{"n_layer": 15, "n_head": 2, "init_std_up": 0.085, "doc_mask": false, "dataset": "wikipedia_en"}
Each number is 128 + 24 x the weight over the matrix's rms, rounded and kept within 0 to 255. Layers, rows and columns count from 0. Numbers have three digits each.

# layer 6 MLP up, 256x64, rms 0.0948, rows 216-255, columns 0-63
117124128148143117098114135145124072144132167116108103116095109130109108132114132150145147113141145122131142135125113135137126107093110135114172167157141115119105139126151136106089151105147103
125150128156142126137125134147123115143177140154109117111136156142163127157171146139137127116156159147184160118149104163141122120107123138149131146161118125154105114139139146111154151130153136
086136138156128143097135143140158123091129179121099145127135119102165150130137117151138115121147135153118124162169134115116126112149107076136133101149116099120120135170096136099128130133139129
135157144086123123111106146116120138152131193137071170108125110112117146088121114104120059169102110128099135108131104141123099129143152109147152154121160135144128106145135117139126108111100147
125156091172081108176127111111194125157107149104122130134139143117142133093117098137106104145123130140106117149138127205130158108094143165118181161120154129139155094142110121133096137088088135
143149143103129118111129121102122111123114165144110137104137110185148134183103121142150129138127129101160119154130101157166138148115162161111140114132158149180105150145141112138118150154135106
123172133125129088142093163073102112156157137106132124157130102093139150139140077100078130159143129117094132090118146092117133128098141077131122102100115136102111151166118148116101135109145119
144173086133144137080126131097132114152132166171103139103133125140129149130124092113095141144115117126122178083125083158113111131079082193113152091115131107150089104119112130138110157161137143
144121143132171139149127149136133097133178164136127154111137142119140113128134152085109142124177156141137132113149126155132095172153123066113126149128098139142107154198116122126068123120148165
103096122099103175159145145139140079159102108143143131167116085158123152133140132104116120162148106123111111122156101114097146161106167122138102129114135123131107126163117104095123118147106128
074122095114095128154112115119107114095077147120108100143109129092122140152110105174103150106151130135127117153148103124056121135112087149179133106126082112178130116145135110161102089072099125
097148134158103075115128104122117120143140138098155132084088148189138130143149129161157097123133172147120148084129066156090109143096116143109138116134160138141116129127149121084110193112153087
152120129108097158111096141111128108117122118151095106105157130141147152110131100119142110097107129134122138151095132182100162134113109142139157115119097142155081102135108141138125123135115167
100134138159107102123089103173144099114110132104109146096100116120094140146112122190129135160122177137101139135149118156082094159109142151124105134090153129147132171159114129104096111081113117
162185163076130101174103190112155071125123168130095157129133115112074141158150150132094091117147189151123177162156168115132095193167108159150120146117143110126120134166145127180126112118107127
143161133137171117129149124141131111168118090114154122129137152124127141183160136122059114138130154144152160144131132147140168136106087196147136107144144186179109120119164127123127185120143129
093148098160108105165091141146122183136166169181135166131154177096163122142181140100136112136143117118106127123151119169140127099080087096147139098123109133111127125152122114132114121086120114
072156117131123079130120155129131130114112158173110147161152186100189155133124128118155086135092142142090167144131149128101155104149109152110136156104111120119141170157122087141131145146123122
113105111135130118142099164145142101097136121114132124140103147149117102133152136134127120127127164154131115137175149143165109165124112155139135107107157118143177165132158151123126104148124152
115124146107130159138102121118110119100116126111134133130073150100123136154097130145124174140118131148101188090147154130120130130136120143100107136152148148107095127150133099154102145140169100
199120116115124156135122114126101111153143165100093121081143145118175129119142117126106098167131144153135090100141099151135110157105132128164133125077100178138118124158152152134141093120101117
107085116100140143138132154158086128142114150189127165131133102163081145134119158155174119128156116138109130164121127082127123105117144143137153069140106144145065138115149138160107139113202133
105137160125080102132083144099147115135076097132107139117116127157105112125123139112150113123129140142125130148120111133096135159151145137120123115107118099137113144130123159101141136130101168
120138142113140142106126138117119146153121142133107113109153164152143138158102115090119116180128162137122111062138156197127174135115115166109153160155129131130132064121126132128133139134146150
114136094152135119129086168180103149125171109129163157147066101048130128149145063096103118176103118187066119127109111128160139115154125131098118111118150188172098131149124116141143149164145122
135133132139089203128175077136153133121096159142137152145137083114125085153120147137134115139127133100132107131151109121114174143139212140162131107143117125123143163162146080142121131152108099
104113117119129147107178104137193160107124155082111151145133105098089133136144128086128094162152141123127120151117108099159160195133182157084125123120163136122142140127097110133110118095170107
127136102114120109122169128110124135104132130162094154133153118099115158148120111108129084131115164150137138177173103127135122179148153077127138130073128099106129115134190109146107076105123158
149090134128156126131083111158163090102157144112125110168097115137124127166126181100138164103139152136110115117109163136142116116114100107132167136142084166136068131128134101128120150141172144
176147105101114134161109147133168118107149128151115133112179120107137098136111110102105130164159127139114105101098116124125182177151129061122129106107122130137157150165150128153122119121090114
121162088136126143112116123101108116119099150120128170111122099095113140104125111128123149148161144153147131062113092140122121120150142100148168155113184150143113106105120106146117132188076112
117160127147119085118124126150131192147129175115148111145099157151085130156149148166135167119139170153125146108123111131125112109111120174120155134108133131156136077113120126093113162090112117
130124101148120131131124150121162114179174091119113100123131122101091097156135150126132134128116156130105138117158147134129144144114113147132165095105103155132133138151164122078125122153106109
119131121062167098149118148144118110153135169142127141122082113134142121151140151131130163098112133123147122149171131170091117110100134147091144150123112143101104144122150116137112137152130135
090143129083139122122117121156116137136076142157129088127131152136148142171160175113136171130161133104089135137151121207105149124107080138180141137102114070102083101121145121190114143162079160
116096115126126128088164173160114141178136140146116106143161127161109109110116179162109161129158146133169112102133125127129148140137127106127131122160134157100091092092101118163072120113110174
158108160113149160085152146117119103115177169114142110176118112123083123187109152134124139125180116124149140134167112153170160120092154139144168087153132147093102134123148108112129144134140109
073128105107114095125113155109172102135108148104086134097121126142141129135115116092093132125105123137139130148172109142156105138127155132179131155079129127154119119161149098168097109139103119
117088100147136125158139122108117128122101137136185131159149129115097065162135141119115168146187128120120092093119093148137163136070151131134135089146101125119118158121149161112120160084129134
150117128106168130112132133145164118097143134121141115100111119167159145187115133146096101153131107139143129143146098152108164116041075172081131116183125180156114114124169138095095166052184165